Each number is 128 + 32 x the weight over its row's rms, rounded and kept within 0 to 255. Layers, rows and columns count from 0. Numbers have three digits each. The size before them is the row's rms in percent of the matrix's.

# o: layer 12 attention output (transposed), 256x160, rms 0.15, rows 225-255, columns 0-79
# v: layer 12 attention value, 256x160, rms 0.217, rows 226-255, columns 0-79
# up: layer 12 MLP up, 320x160, rms 0.251, rows 0-50, columns 0-79
# down: layer 12 MLP down (transposed), 320x160, rms 0.125, rows 0-50, columns 0-79
o225 066:090135130069161190180105186127161139146110108146159186119118159165137103089184108194102128078149149135050138165123181126071103112115123104084179106149127114082076152184173162100139137152138091111126129152150102088149100137141142133104122109
v226 057:092141147139149144135103101120133137117136112109084062115127139132141131105124132144079094142082079124122201228177114145134133138082155152089104117101145132140175155172147140087114151063103179071149172090131063144110182147080177140084145174
o226 065:166132143084107133113129132074087129137124143125102173143172190128129157158105123108183132114131161100137073128170089120116090127189158147147088137130127111038071081089090116108145127169094053150081146192129186087176105107186132113133143154
v227 059:099184155111183136037166080176096128083113131152163120116091122171092159116095107234135172195153163079112149150143128153133110139106164187106121112139161126100145162129155136149121142046080138124123132131157077135112159145118158088204109157
o227 067:163138108118159208133120126079178189130140132092103126135182098150077147080140085085105142092082137113160109117160109147124120143141141074139108072064128101120119130143067128132139150188079098156074135208081130123135132105107103152152160171
v228 047:139127170148165164177115152102141121089124106127151136164186116126136133147128206102089140108141152136109135070137114101133182110122084069084170115217128205144139116194166173113186140132147062100168117090122178092109115065159097057161101075
o228 054:071123100131176069057130116125096159164123120135136092092100171112100118153091177132168102107099106148164154100082154132137102121148137135141142143127162082110135098052088093147094153086165198162143171133157136129144106145132129195118135178
v229 071:103072190123191182169088105065119164121139125126112095125157195084130154105153157084140122137119075150141123129128153060104116112139118051103177125162162134089118152066128134104085165133148123169143105145149149100137149080077051152075108096
o229 076:148101100100106000136120106140104118125169119125196142099097114101157113155102171118118093106126116118115210125087166193155083158142121207115084170093142153170157111129120088108154111133160110146130079092087162136111080129169159151151149142
v230 055:133152120093142139106087186108120100128147205155124143119060150202131126093119061199120156076148155106086088137116153084097088108121097070132199135130112107133131114188119190156121155170151072131117083120147156159144103110132026117108142149
o230 062:113118175157138142153144098177110099072165089069111149107159128099095100156102130129119137207108104140150139033105142147180120130076115133108123142113196128133069119123171116134131117138149199094134105092085103104097201145144212156136147135
v231 056:156138126193100146092152150142156225139073107153153136216093104088152122135120188102170109159165132136088124094147121184135115153099139130138126131178096154081146154107109155138115118093036149135118111136090115099131109128150142135128147077
o231 073:113150068072094029165151110082085127165143131122110084114128097165140220183151101125114127060107161160123133134094136099156093172164118134076082091157117130129150140159143111126166161182141136146080166136131069117127167169110082164086161103
v232 054:137142144161137179083136162064145119116155128083100115172149117087152074151147117116097156125116144093056176169082165185099172126129137136047148142117129102196176136166158167124112086058137134096134143098158064110094117071111146171099140162
o232 060:139116127056088085140066103084107147116081113189119135116146154146114146134112118155168118104122128104109154076196095127121088131170169136122102163119136078056106106164161101091134121166109056137089158150153118130140167164166137097169187095
v233 053:156196165075133103105126106151149107136160136059101171128105113179108117140106093146150171168115175141162121124170078161157130167077151199200102093107168103098151125177166156132153117204065112105165107078097133159083133153166194091117117133
o233 062:084152133176112197148152125070123131152107164155129166107178165111107196087102111114133079073075107113086092119153138083116095095155135103106165097147095133108121152137073179074158118102123169168099184197136093095192131125076109116079114152
v234 060:148150098122129112108123130082115142142174098150129165176150067154156135111118112176114110100127090140100114132175115133095157073179108180114100145135154152192089189176129127156136140135176047182097149158116089095165125148097193050178191085
o234 072:092102163122129223109122136142118136151156146126088112143110177123097106180111160130092111122142133124154128129112113084161140166082119126171105127127156104081140115122105158141106115085121155087113124151068166117122134139130067134110097147
v235 058:139171131121154178111126142176100138068192102086108134169104098172139102122129096173112136126146137119058202143125120158095097065141096202132119106132145123204160121119126142117118100105122140168142152106130134100173109124119131084190149132
o235 069:106141150098128125165116124095108160134158140161141152144170180104098089133139156111144112116079137087158099094167076088181104156139081115101170157128189143074151105129079138110151115108105131125078123167155124139046146120142183129106095095
v236 053:128149139108118132056122081083111074124137099181183096128127138105066117107116063192130187172136111093083116131168139125067117110131174164110086143101135092104110166146153114138152101126077140141115144177098059134129145149145182151189180200
o236 064:168123114125104226156171139119157152117092149101088158145120108168157171142160094134095104135115109136146108155098087168147153146113135122161143117097112111116103106177099085159126117108124108065121129192121106136148092121099113051128113107
v237 051:076138120077068100137187125094124097114177120137121148122117114160101139150122103115097111149075088081170072166127098116136074115165123188113174156089109102097180146136129091133083089177175079122118143073099083131136146208130174142149172133
o237 058:178097096180106242106139151121129177101145172077129073135136149156087168130071127160145152086157123118107146150169141098130121172107142186154165130134151164157067161117133174140176142093118138108104116137154209120125138080066132045122120065
v238 049:136116143167152098088181143119089163126163138109064094153095110076144099106134111121168140177092093148131161120115135147171053148148188133102134144141136136143096183164060183094090080134170092103107089169144132099091117106102053136126116068
o238 055:182070125089184106142113121131178125117110147122161128207085122170120121139133102119128090123165085078122101089148139164023149137097155132116116116080129117065152152119136153108129142144124144100123075095162139157088165145174149167165151109
v239 052:096119184175114160194164093190124137175097111101076037074079128055141123126109193087154106138102116144142166143094130070152121121098141091117128085155132144095135122161173199054102175128150135107156115141134189124042101096115136118163095112
o239 055:130118076088159011097102111102128149140115161148159156136134152121139118097156159084165110077154097112145134106089153188048121145100139134129105142107139161160126114085103119196118099082158135190178123077144160163180116121121126183072150166
v240 061:110166104106152131121129126122108119086136124086138136119102141197066202131087053164131158110135134111153025077123124085161062153121162139121193105146131061141153109131152102164132110172093044141105080107129076152152079122126154095172132112
o240 068:101095124171127231159156100142128129102158144124119183122133156100087089145122184129092159138101115146087166132164150113117154113092114117141141128094216152138056114193074222114148163125163181127118135127091132100101157139161137157113138142
v241 063:098089158189113151147103101130156080108108086112186091088135180086116145110136184101102159135150131164097155147147115149145136170063155106124172065123092151071168114120159146098086138060106134097132105144146186080129138123165095164141130124
o241 071:164159053038195006123164077126087162175132120096130100145116059140141155134162138153169071150152155112176144094147170153094120104161078135139127161166144132154128142095098099131174144156143098154149142159150134152177070130131154155176122117
v242 055:115186140186186119115132080164151168183100083079100084113120130101125109082079117134161127208142163125103149078130191130090108157125143142149094085127163119132108141099203145078122149102148160140149143126132126087087164129131159095155147112
o242 064:108073128112100064166158143110152121115125120110165129176127099105168179128176122147069112090119107077183143143119143170126120135074148082124095143114092097137113121192052164139125152143114149118123108170103096147157112117116098165150145147
v243 053:167120167113115145147123118123186066136179115067120152117120174096130103094161146131136134180103120121124107167106158119093094184079130121153160182091106107098138144127124103123089117101133112169212090060114123118091173108061092128149103193
o243 061:158162047160116042118100132116147150128126092161157122147187092153166105135108072171134096138172101104145127135153096183145132095106128141145224104095102168154182148104085131142120126118123153095131081188140161140142126112136141100177136082
v244 062:172160144124112139108105090142150083144186143103065161172189124178141128150142152124142128211170151124133167151110109172093169155100076166150101074152135106143127145158123139122126078143141169165179109090148104115094162147099102164182196087
o244 065:088133144100132134148124181114227101096109149106134049132123115183149177093144084142124089058056133068145087089141081124121127116144135090087169165094088183110147165092118135122132171099083131105134143127163134162179099133128147101107137127
v245 059:171170056121037088135177124101109127117111115109106136179123114139123192138141133116135080127085086111165134127108095131229127083096149163133117219147126132133142106130074149129098186129085135102107162168133110144090104163101163181086147094
o245 063:116091151109153255148099157181166090079154190167100151094127109126103092133130093083126167050153125144162071129118155114072156149181108173127130112108110158122157131115175102123100082153153101145107099060126151124152181123152076073151122120
v246 052:091112145187103163114178147132076126105083094053134106082134169123090107171107131173133096137106051079086189180101179180095094098091126137109101086134157143127132136147193094126135110064140167033101161130158108122099132100115163170163155104
o246 059:199113130095152127090104124105122147120107193123106096165112105103150165091164155086153144160161140138178138148140112111067156161161119114164181184120140116134156113105071164193126110126104073133110096120138140143146096126093097078210130184
v247 049:116099142122125153088118157081119104120158136080098185140138119115146126157096102163151120138152106126131161157151096118114098077104171139104125070085113076135186180100156148085138120159075147131150089115151115168150155121127155094127101123
o247 057:144120117133087166122143086094075168135118162131133092154113131155150171171086134150097092140102105072056119139140111172172106167096097130154118107099170184089122133140077218068171111082163140155133126124122106105114089143129098169148153125
v248 059:162201103133110081107100188156176132141156151102142159153079162146142159158106078136178139129159158138138076123088122083152154123121112156188123103110146056118112104119149121146172090181137089110143112136108095179150104142139079148109099165
o248 064:128092124170132224093141116135105121081150159122099094097126092110101100028171081136068128148084153105106128084146142157120137103122196082123146133108114199129114174159094197123096135096113174115129143111133066137098170155105202111133151093
v249 053:180120103069100122130164097078131115174162115103169149097200120083110098174178192095099128125127173148136143093090102126163167171137097131095172084101057142124116121137109154075108150120139168126122126116139092141149154115125097165138069135
o249 056:121097138117144065091072133143128161129076109136080084123092139172111163104098090161136103122124114123111151115134128149072137114130124118143096173144168086151174117097159122077135121136110092143125144126164168086142116111141092112095206168
v250 058:156123224131130143127119051114124085095149122128015134165178138078100114144147133126150136125151110117110172181092111105124130110127094101111132158185160114094112129169138180095142144075141125130085141094094129135117111104012066169083085168
o250 067:103138112113164139108091167105154124127142170138151186069143215096102113113075106126125123111117078113224108165130133139152110106128174153119130195073091141110123132073148096169097094214157058133162078109100133106179160127188110094138153093
v251 054:115130164151147143112145088107118097093071142138122146163147098135095133149116172121162141130167179097120120065190138183130127138098150109089190068135102184131090126131142152125187144122129135131169090152148159092038115096155124109158054084
o251 060:124123154144153061107080131074142168165143078098140091077164121147129188122117171115146148086096108147124138170073100097151119135171123125127056135097108126108195131118098122102097110162098123155114153104135108098204121122117084217087202176
v252 047:133115167087119136147119127090169127174141125150159165089189120180165109122144136140076170112159130132125167132137147148085229178132106166143132148146164135158087154100076119196153082191161086147143144145086079145167159112173180106159185161
o252 053:116138141162084114096101103127147096138150101096118129119141131127129170120093154137133145171136152142142115126156062122167112105114152121097099122112122067106133088147145062102115112076103188106129102113159135113140093151107128076067109143
v253 048:098117110058135090135173146085180136160140120094127146130138158180119145138176109083070089075108058131153135174092152126182075133181088153120141128078085116142126096133115131176115159125136188145149202132123123145125199144116145181091122103
o253 058:166119137166049143150150161181081098097127171122137120093136133076127058107080175064105178186155117120131115146167099123135138161119138149064135138119149198154163149105120138082093098081091108118091064076180185101127133077110177101119133120
v254 045:138119112127136127140098143086083126126134130106043101130154111053146131101095135096128104111100136146148095114136145113150157071135128121115140182095097078102139172135108180072150173192179165164141143119159204117096160107127112091113119051
o254 050:107057118153127102123133096142126144146147104091149133165131107141180134224096175168140150111141098060181151101148161159129107124089142139127146142147158177122101126114213116135138092090116107205137044115102117128137105126179089131114161179
v255 063:123155155139109119133144097125136113096078136086071135154107123128111079135098114157131126084097104094177139117125107143170106086084180096091138175142128132134173146184130111100123171135177084053100145112123129170111135139161160079120125154
o255 069:113147165134158209131110141125123143112168129160137176136131180154083094118133098142169110162137125155123114149070120128047125132124111160137143079096179062077054076133114165112108111169159145176152097137117130082202099109143104130106157134
up0 109:137154120124170140115147181171102163142127124154142162149101153168117134083089092196177139054111134124157130115132165099108102139163071114141129110146154155151124194120103154158156081137163132099186073133144131037138102097145146127113101124
down0 106:128132139141125135167120179128114178150138179137102125177141102100181116096120100108151194122083089132147108106143165106116109099207141135095130117109149137112172118111119211163171129123160057072106138141112116111086110087131070145134089132
up1 095:075092120129142104098113167132125131162098121143156101128124132097184138102106155147148128189160097174154100123099072118136126110126142156116072089211109136095155099118092174117176160174151090113142103194149126125050090114056162150066140137
down1 095:076138113123198100102114166169096166099116117173163103196106123128172115123093162189092181131108116125175105160187106157146125160140152148137134071142091136101129161106124178107104106129146082134153151139072102142038083126125138127181147136
up2 079:133184098115105108147164137183146128149133112126100214102016097147132177177097143114116152118134098104126114167138193092080114121152145188153100150137112108104104140124142097108123151155124132137178160139143119123181133110091131111126131119
down2 082:124158123176171180087168114106133109083138112113164096141151123093126141130165104159116152072134104157124139162135120101159132158150082089105202138151115159131174095169132140150091136131130133072124055076081148104148109167138224126104075102
up3 092:141125187093148125090122123210125133188189106040148113171123173166133164038091181163065111172142181100150107190088117111176135096133114111136127113135171130136147119107141119124079080097109147152110121079168167153092146116152058144142114185
down3 090:122133078129105184185073111156187188066074143155154165110172151078106181136126115148163115126151162169106125105127134144101094128130108099125059118122139146188119103079110165155124119139140076116146181117120101142129166020137126092100101121
up4 110:149125089105161141108115129148174085134139111081183123104118102132077152122140144126145161130123156143148119052123091195127128085157117116159176168132165133186139095102114116158106086147155089156146139124135093061201125160156146122144061118
down4 111:151130103094139188118090163122074204119133060186095092129136090160137146039132151151121156114169144147135123097168137128141107116118123174111151117143157146101146112140128128151159110127071122110174156115159149135198072143108150101035133119
up5 113:168124091133150095128119179133099079075129088074108154093121126094109149115148174129114113109088137119103194142171133121177146183103167172112132096128171139105121146197093142181137123115145110116130147105096149131108104065059128160101128170
down5 113:123157066145068157087152134136146113059091133070111109091165173166135181121152124137091121102144144130090166153131113141146134175161165202147131121129080107136109090195115148107115105064153122164126099142132161093173149149162106173106103190
up6 089:158155163115169114113110167138107157126108142150136139130171140106150144093097124146142148161143189178111114099137069143090140153070159074215108099201101116136130105097107173100111142161093127121102137105137156087095112153158145124175131128
down6 092:178143109144142146128077115083174108087106121145134151122147106162133087094119134084123175130136146155128151137139112186144131099094161200157125142130156146162138088092197097144197111124090095107132180092107107104100115165169106156119090124
up7 100:090113143125148145189186185094144137144119119083173121165028065101156194186114177146119142113057093123136157117132099145144085097082113110143123153138120102167137135099102131135136110089143133136159158165131126103150088147144148169125112119
down7 094:134190148070099156168168145157129089085131095088096125123050155094094159121113166103112106086093181128200113123096086105141117117128121138114110190157169106088115119095118145140144109129109101108126119186132101141095180118164161106095090161
up8 086:158129081145121127098131119134098075133090154147114166100123157117135197140114107101142160134129110194131129132162147192151157086124107152121118082153142074064116128154091174146186102096149176134155115175051107170217108127130123138134116106
down8 087:112168197169201183079121121122135126116086088147114129098174128142094136113070156127119131111125173139163062097115123172142138090097089140150142133107172140118120143118102173118144141127126180105142113196189096136083158103116111058067139142
up9 098:144116153168144110153153128129104135087141128139189161132087130138104105149104088169132131067126098145153038184121109151198108157113149127062123109174170154145149110103120071084138081142127083098125122122168121125129154119195186160138118151
down9 098:044175175164109132099145138117194168100184144111101178188096126112120101153149177160117160169104093101142093113110101145081110170170112099097159130146153144126168101099177126124090140100098081139118119158198148136171124149128114099106104140
up10 112:130167147164124102137151085147123150128156151152122184120127132106105234130126160136079087106188151092163112101166122126089161138106139084077157066085165174059135123136164082120095122146128087117145101121125167074120076156098174121124177128
down10 112:144148125113133172119098136137161117110137179137099107127106092166113153127176149181117110145170180158205125156109137103125139090057107137137146107153084106073151105151126107159101165200151040096063102112103121177158072179076131066124133196
up11 090:123106119120076101123119143200085146165095163136139158066143138099130150070130170075082096186150117122099135114154117137122208140138157122145159040164154118184064147137122127138167192155153144150068148077114167072078111129109157125152118081
down11 088:138111125120118164097148172169100103110128119127105151130154125152174115161192100040141109221149123171099163154105153147123136190167142153140130122172130059110126117070116132089178084130162122128143193069139131100079171168121139157125154089
up12 094:228157079099146122139161140106148155128104164137123148165142150140195123131120137141164151058114157117072108201132109099130141169178128041099168092161141117085074100080096111055108119125079120111097108150117089119194119166134175079084126136
down12 094:098154139154140080078107168187122111150101160110175088072136174134084126149166178147149119105139151175113148072145166144187124090137131105073108157133158153111077176159090163132150127117095111149127095102107175161108190052132102152098170067
up13 088:117123116047165124098099100137107145106104126162155109118102129144143129153119106113073173060141171137127073187191188147065148132047140136110138091128109080174145135122095132094115100208095121073167114170104096121184133108119098087134139124
down13 086:172146127205104206106145166081106153155146170151066158112134149130153155129116171126139114119128134167143139150097081094159114093183150149213103117130107096185143116144197107110098141111158153181152104101135135169120168132121135130033091152
up14 101:100117103099128122107070123175160128147126092190161149156134154193146146110177147149123100136143138083084097097146128173093151139160092113107050113118103080117144161116133133098189170117115117112141155222149152070111092067165059160113085179
down14 105:105107100129088170114162172179138146128094088132133080168196146140062139087089100110155133188158149129162126119157118167135126133111140137125035110116083139109123073185170154175125176095151118127119076149179092106141169150143074122104110178
up15 109:118137143148106130106083130074120148163121141086109124124144104108120127178070118064098124137202151131092116122100090128133149059140104152131162124147134132106196123138130155125149135147141139147083236199065138073089131085138130108099137203
down15 102:072143157086140133080126087138184117078048129112142125118154120141189100146145149125096105146109151136096149107128114113113161164095096122168171157125068109076146125173172145114101142132117064076136147173194122080104095084123095112143114119
up16 113:176167179127152113107109108189130112137107133084099057216145139168070112151156113117119140146164119130115145083152126155186126115131095110170102068071185108139085122143128154065159108059146113104099157115117175098078146153107100134122164161
down16 101:159164129115120117138187162156119112145149088145136131107060112188135181119119100112122145126157128128119171091136066166180099103136102127141134084087094143116159200103155183181094108179117076164181084144145168152092137169164117114187108191
up17 118:148147135104096105133180151087121088106209124120137080120126130148150175179149197105117125116068171132159158080137120106126117094137098214121183124110122159136141129141154152202138141105158141104117132124045180091140091049145145175121127150
down17 117:124117068125125119111148136177198094132178109139163221095104112165050089149114184161117101142150135124149196155070142139066117167091125174091162129160160153102121181115167111154141129157104086148159131104130164101104088188147132099120096111
up18 106:139125138157148123181050133155175128128147121117203076135133183081098109191093145125154154103195142147159141109145121148101118109117132132175167146128161168136119138156115117107154128100045128131079140126112124197128127121147125108101153112
down18 105:172069137106187127113087134176194114177195104067138108140127158090147121095052120099169116100147119109126141137088128092112109136106126098162161156151147078135148119104142099113117212117076124122095138158135121147124129087081129134066129163
up19 104:091074174143137129105142156176130121177121188142152099156104121066123143136103137167156131124096114095135157144154184105141139079113103101130072069115145107164127134143091164147140110142139092116138116205153104083158145078129121100128104147
down19 104:150162137187119140157122153112134183127145180118079131113153092140083111110135104149153185152195172103133138120111152081110132051126140167135156141125160059174083087109111154143174066126100111164124182134123144114110085084104084174129157108
up20 086:165182159146074143088110159166159147123203134099135120122067131149160110189129167132080119150177105134166098113122124099140120094097044066096093157137135129126072159121123131136105061151111135136160043150183160132115120149108157103142163154
down20 092:173125116171145244146132168147172134169183143130090128114181090109137112150154116117086140146120116078212206141122114100134116140110081105120102113129102202108109124115119150060120140154106051139188131103108124100079071123144171111086140127
up21 084:134191132174107089110142097126151132116126125118076151150135120102100085167136081098102137071124158129162089101096109110081077096144135093222118097153149107125147076135143100104103130140144119120175172153156160129124116130123139087179071148
down21 082:083102085129095159136105140186098150056118096155140147152124074129126149065126122158114133115100163095129100130125096189124114117093129131109095168100057169183117166170142151119118155131096149097190095121105145144132152107140193116072130149
up22 112:088128131136153098133118092126057138151128117128160080095098161104133162143167194154144136176084122087134163103160149175155130091088077140128133164146107125157169154122087143146078140119132161140174138123081093163115218105143150168134195182
down22 117:127108124132160063082115040197127082111101080113152083172117147100164100091138146116122112084132181075117122133073157127103160119115107100176128188102149178095137145129127130159121114072101107118139067127147144162130154103111129168154163099
up23 087:110101199099159095109072127126162128103129107115192086147106126191157176146156114090135135129084115171156094133144111091176127105097142121076123093199157113145104106132101152110138160145082153094150126107094053130088166142144125129182143142
down23 095:125104110174146082133112173126107145116111103094072112162089137129128081122077089131125173118139114159103133164099164165160199146183164112136166159138107162115108010142153080153139073052112111152162119117158126160140110120139142050081085099
up24 095:093120137107169127169110113126126066112094155166155143148071136129129150189118130113167159111159158154126117160184112149128108135128101106132122147214118149111132144209127189149187095157185140104140078109158152130074071105087045123096146140
down24 095:119117145131048108141121180149133158203150118192092076133106085116145138097122148107087191160101050132104165044132127061170136155155112127125141140134132102116179170137167097113109112100126107120151147066127153118127146142143101101104112107
up25 103:101132088138165152097117094146080084169094190083170118202110123166134128082127146106151180103176141158099142117131177162092108138181148081087107124097091099138113100195150133128078085197167109147167102108117109107123146142081191180127142108
down25 108:120151121070139224128092110133195043132091199051138122152138132125142100078140140148109183145153129112126113159039103117137151139165103104122106120101078124109122086139119127169128156159142108138197140109110093137135108093093165146142149073
up26 096:146149143052103099108098075100080166129144096143133158097122150135086168213161105159090119109125130206094155116133116205127099100139152150130097104138162111113121096139127100167183146126107110129114194145097140084124090116128162118104188125
down26 096:123110137051036095097139113136113105148155116132172103061159135122130093106094188096132146094102121113130120108155184131155099136126152126108124205132129118101129108191215104123129114141141105112093114100097091111175151104150119185135174156
up27 098:132128125126145135150066163151132073151162161130147098165145148134102158072167161170066123110098146129107140136175141087132110103124118141151063110183144121162141141092135120165115074155113129118143179151102145151113133148134096182125081141
down27 103:203163131172085092114154172120169138144104111166108145189111071120105111080149147094161102165113120046227102109143150116174095135093102125152085079173145084169110129181183090119150141109148119104106100110173146112131159102122092109112137137
up28 092:102203135099116171147108111108169146125162117147122206139105150103163151150114089156110194139172145145081126096151104179101148097094196082077150151123108169058166119155104142108148148166105151130155053105127106147115124116206134179126107096
down28 097:141143163108144178132144140148155146124119046131128174136183122140151113167062108154180126116128087125109086144119088150138157122101173180101137133117132112181144142099154164131103105128140109129138050146093089163065105129141113172151150057
up29 088:061130148152178150117121093138181104120097181117112137197123142157167099119155184171078119148111120087141147172160128121117147100139103165152113107112211154096146109170134116143165109068127152100153145135175115160152017158148169133141134123
down29 084:105120146141179197150130082141134120049127149147127118167155141207128166091139082128136209092099150095138100097148087155109192120147097138155146168089168155094094167146097141138164103123104152110128145109133077148114088142093107081115139123
up30 111:157165123130178108126135159141089134084163104168129205101123102113161131102108107094152150155155181158093122127168137129084130122185125156136151084121125130142085157164135128128038143181156117116166053063130126144127129178169112149123122074
down30 112:079097100118131123138175130115151069132121137137130089108162155151113109148095122153120127115099137105093214167096150147140076131075140107164203122136098165107166122140155132087075169111104153107152206145162135158124167154120121155096095186
up31 095:131139042088143162148188193121114142131104126167150163093126127114175111125084181106144121192153144126157093159153139173104143119118134054086072168096112120103097085092073075103130137087121132119117162133180152112117156141192126166057174188
down31 091:093143190112150138138086150090103141183221141126073092121155112105146149094086125116133120108120190102092135160153073155083118122137142156162161124171150089112141083131155116151170088093080123147129157103171149120163039119151171127113144083
up32 101:136172153159173131184134089108135134171142092170091130098131129129161157168146135119125138083091098110132093095173061187137076143193152063139127155089118139104153158178138127129149123092103157148132100150152179108145101107163110166090119112
down32 100:131165165141143139191134063108176112118106137122052097116082128050134129163104111088157112079172075155087149165119149199167118156127125140164078146093110116104154203130133133173149158110129123129074099122159121106144127097124107098081147116
up33 111:170111148136174150155144189087163066120128117149150131141147186149127109182134100150081134107055181149100153125085106115149199123078114167105092120162117124096130132138096091173137099153143138101159101103126116080130101150120126142080120165
down33 109:114217155129126188086118096125101145129126117154080151062116113126146128137121090160089090184136132102129153176209130161059082062124142110128179121121130148063123141122110110168174180158092133132152110139166057101141081143181143106143125151
up34 099:102134114117135113112170157100091104158185125128167125120101145133094171149127143154151142102096099168179141163116095080168140132132119119141124134130170121151149108127071108106119172135145114114167195123068131118106129144108138055087142138
down34 104:128150070134115206126151111109087079123179145112124123135100134143126143112164126113155139112103103166121117111140140175139120105180128076069103132052094128092155065154143143124199175078140167110145156130117065129098222107176091073152161055
up35 107:165096095112169163139121137100128101110130075102172154128096201111136084107149107165107159167133129116134105089131129072168104154147101107102197158170126107142101137126151090107137091134155135107104116091187043184157163087110122202160158124
down35 108:113103097118094204182139136167156140113161129073107111136131102148100116112105140173136152153125047143071083108155153200116145171154040170154131119061123097124133172176107138141148132146158120154068135124166147119118123184139156061179133119
up36 105:064170127088066109107056135131168141116096102140135124111104122080118106122135152116217127100088150110111108100139052101137175084129210157124138157088118108097136121114140163119107136179155112099108082133178110115125147163158183101149108110
down36 098:064092142155144142100113114079074122146156167103110088164170125126064175209116132112110128117145105121151125131173145132093105150165142101131104130130159106150129079145112099092125159104154113127112144111068097148103194126132135133134148046
up37 094:098093132101131114149119150109175151134095154153154131105084193123142112075128106150086139095076158096117122088098113156114152123163109126137117139144133138131173080158169120078134111151162148107100083100115144110090108102159147137144124141
down37 092:158119091148095118129134142112079164125158157133114110085135149109169123183103149110110147159112082168136074142096152129121086187137148081114124118186136080082147163115151188148177159120124081129154163152138185049111123075109157148179172135
up38 102:142195124155190135109148135130150107100144191076141110179103127128136128146161135127096169063113173095102094144143097073164137162163115109149157175072206084141101156119080139125166101098180120164094090144108054110185096152152175049144177134
down38 105:113147164128141255082138164072168136115121096080147131118171126159170142175167074157155064106116157132156116161104103077150150103143139104130084068128168118083101060155155127092191099142193148137094111116123181091091131121090132094111151097
up39 105:114181116120106117122130114096146140171120117210133107200144127101109117127090116074063182116146115149090139075157179114117093153122132118125128131105152048152106087163135169118103113105132126156115167137097139156143090164129138153143076155
down39 111:162160125177160097157130053149158151185114170076137112117157124114171159093115098143103080111130106152144150126146166148137122107108128067118161127112126145078102127082140146158125158157118127105140153133100112099151088115106094073140156175
up40 080:120138183068092111116078102111139092189090131115119129151050080174124111130123157138137133067113097105120155168112122093126123164080079216156117164155156113157104130145108130092081065167103104144168167188127089161190117192115097174082145126
down40 080:220148105205154152102113109089088157117126112094182073159149132069091116129116136140104135124165118111124116158097156149079142126129150061077126151150091133116141121187152167132181179141084183175099138115134088137127201106150162146117156129
up41 111:148135136142156084154151111131132130152118113056096098139138163124148142154109111118191135144111125195139098159071115144154113106148098136192107133086071120126074160103114112144160062123161176144107131055130113097200146090170101126128133119
down41 109:074120112121187125163178084149180113156126144136119152132152104164133153130042104140179116107139157214125125170100160114119174161123148119122077104125156134162091196100076179117120130134129109142131128110144136116163101141151046120137127040
up42 120:123157129110100097094159120125098158143157121160089131191175130162144206135115185107099102089112114089064093140130082187117109133122161130152108124135113136102112095150126128093113017130144108151160182129122132137172150135112085160153121152
down42 125:131157060112143118141110161190157130162144141151114194126142139049146145124142166127101102118094120092061195137099106149167153100110105042158136110165043147140142112165128180142067141160098177174138127126155117129132101092146164158099117148
up43 081:139125094105162132159088094092116156136160142141125135126153079143132108135165158114116119104085136158201185115140094163126127106119123098097159132156050137131153090160151149142172112117117155143131103090070119173116135178145140125147131141
down43 096:113145172139135111096137128147090110124160069133078123118074155166146104132141122117110126123132119143137120156127181202038114094161095116118167107109178176101147121141074134139119121156125069113120127126176116137168071099088160137136119111
up44 103:165172102165103180166185143077134151106070198098114197121079128094129181096204124093166141111119168127125123127152134140110105105114159142155109112112101115126076175135110164089159162156134207130085087174145124108130145120106092194207115133
down44 097:134142164123101171148117135130089085093177082053135183108104108133137070113072119136131102101064125125143146087088101121144122093098163167104168153066140172087172198182122116137173148151102110090163129169154117126145179140113108186173103130
up45 103:082132184112112138115099180118143142119131159130100142149135143086125141127152106239173194114123197105135158129128084154159101097101144154152124148160128140071147151150085148097136171134105121122082133135148156185117130132115163095146149131
down45 097:201123078213136149129151076093154141069105101124087108147172125194149064173133137102110141176085122138133144156139154040070094128139106142143115140141125092115105146113143131094117218163128103099094155094176206122107093158133128142167111147
up46 102:127160177149064111143201113063115052132103185152145085188153134132123144125124080099107187142147107141139094091120096168144176127125157116164164123155130113155128158126125170093134129118104115089160133149155094155063151128137155128124135089
down46 101:141163135114082066143150134182154133141130129144125084143154137103130127121152086145100145101160127162145114122126042149170114123111140110154161168174120074119096088095114100135072134071139093091121054160189097133164164200121116093160155129
up47 098:096192113098177168128101142098116084062167159179065118159118183143083141128167119151129106137097220137096154126138136165060118212098128172157107098084165097121082132115093172147159119192142140129164108116110105091161097137133091049109198177
down47 100:110139188163120255136159184139150118123155158131128102099107141129109093129146114107118154103138091108073166152113146142115097131172146122149104141130131143092129156126150194162149134098111115068092143111142148126103125095144123071118132127
up48 100:088090135096175084170211102136096089120122100197093141095122107158148148104153063178100155124112126136134104130124107142129119092129139127094133156140119110157059118121138153151108133135163116132125162121129175117103200082138094084130164122
down48 097:160178072117123105103123131142116160103182076125161110129134140129209106097157171110096164138102081045173127101135130166154179182121150154119108135124043171135146134105089139138174144097159147170116130121140123140079114125111166165113163112
up49 093:086134070103176156141060129150140118139133116128126127139170141197133165143169080134153172186153161088104105063156110121093125112095166107149122102159159127153157130117146119092122107131133111103149133146103070105165180135101203146224162132
down49 096:180194119176121167112114162183173104084127097179124136121160137164149119175111161124123098184132140112090129149152134094098175132113175167145094091104104120137120153139096144101143180133132091164110156142116129111016186088137139149116126107
up50 105:135081112099183089132099149156088175147194154148114131174151109083145188120134141085150118143123150140125100119155136111146152119152058133182157173051069155155078085129125151100071126121113119148159099102102170141104128101186083089206167118
down50 105:097141167087083154147124162134093148130141168114044210074115092127083135203224135172118118152087134114130169130130137136108084091161117131172140147076094107139169175131124105152145126101126119126124149131107124114147118144148130101126163127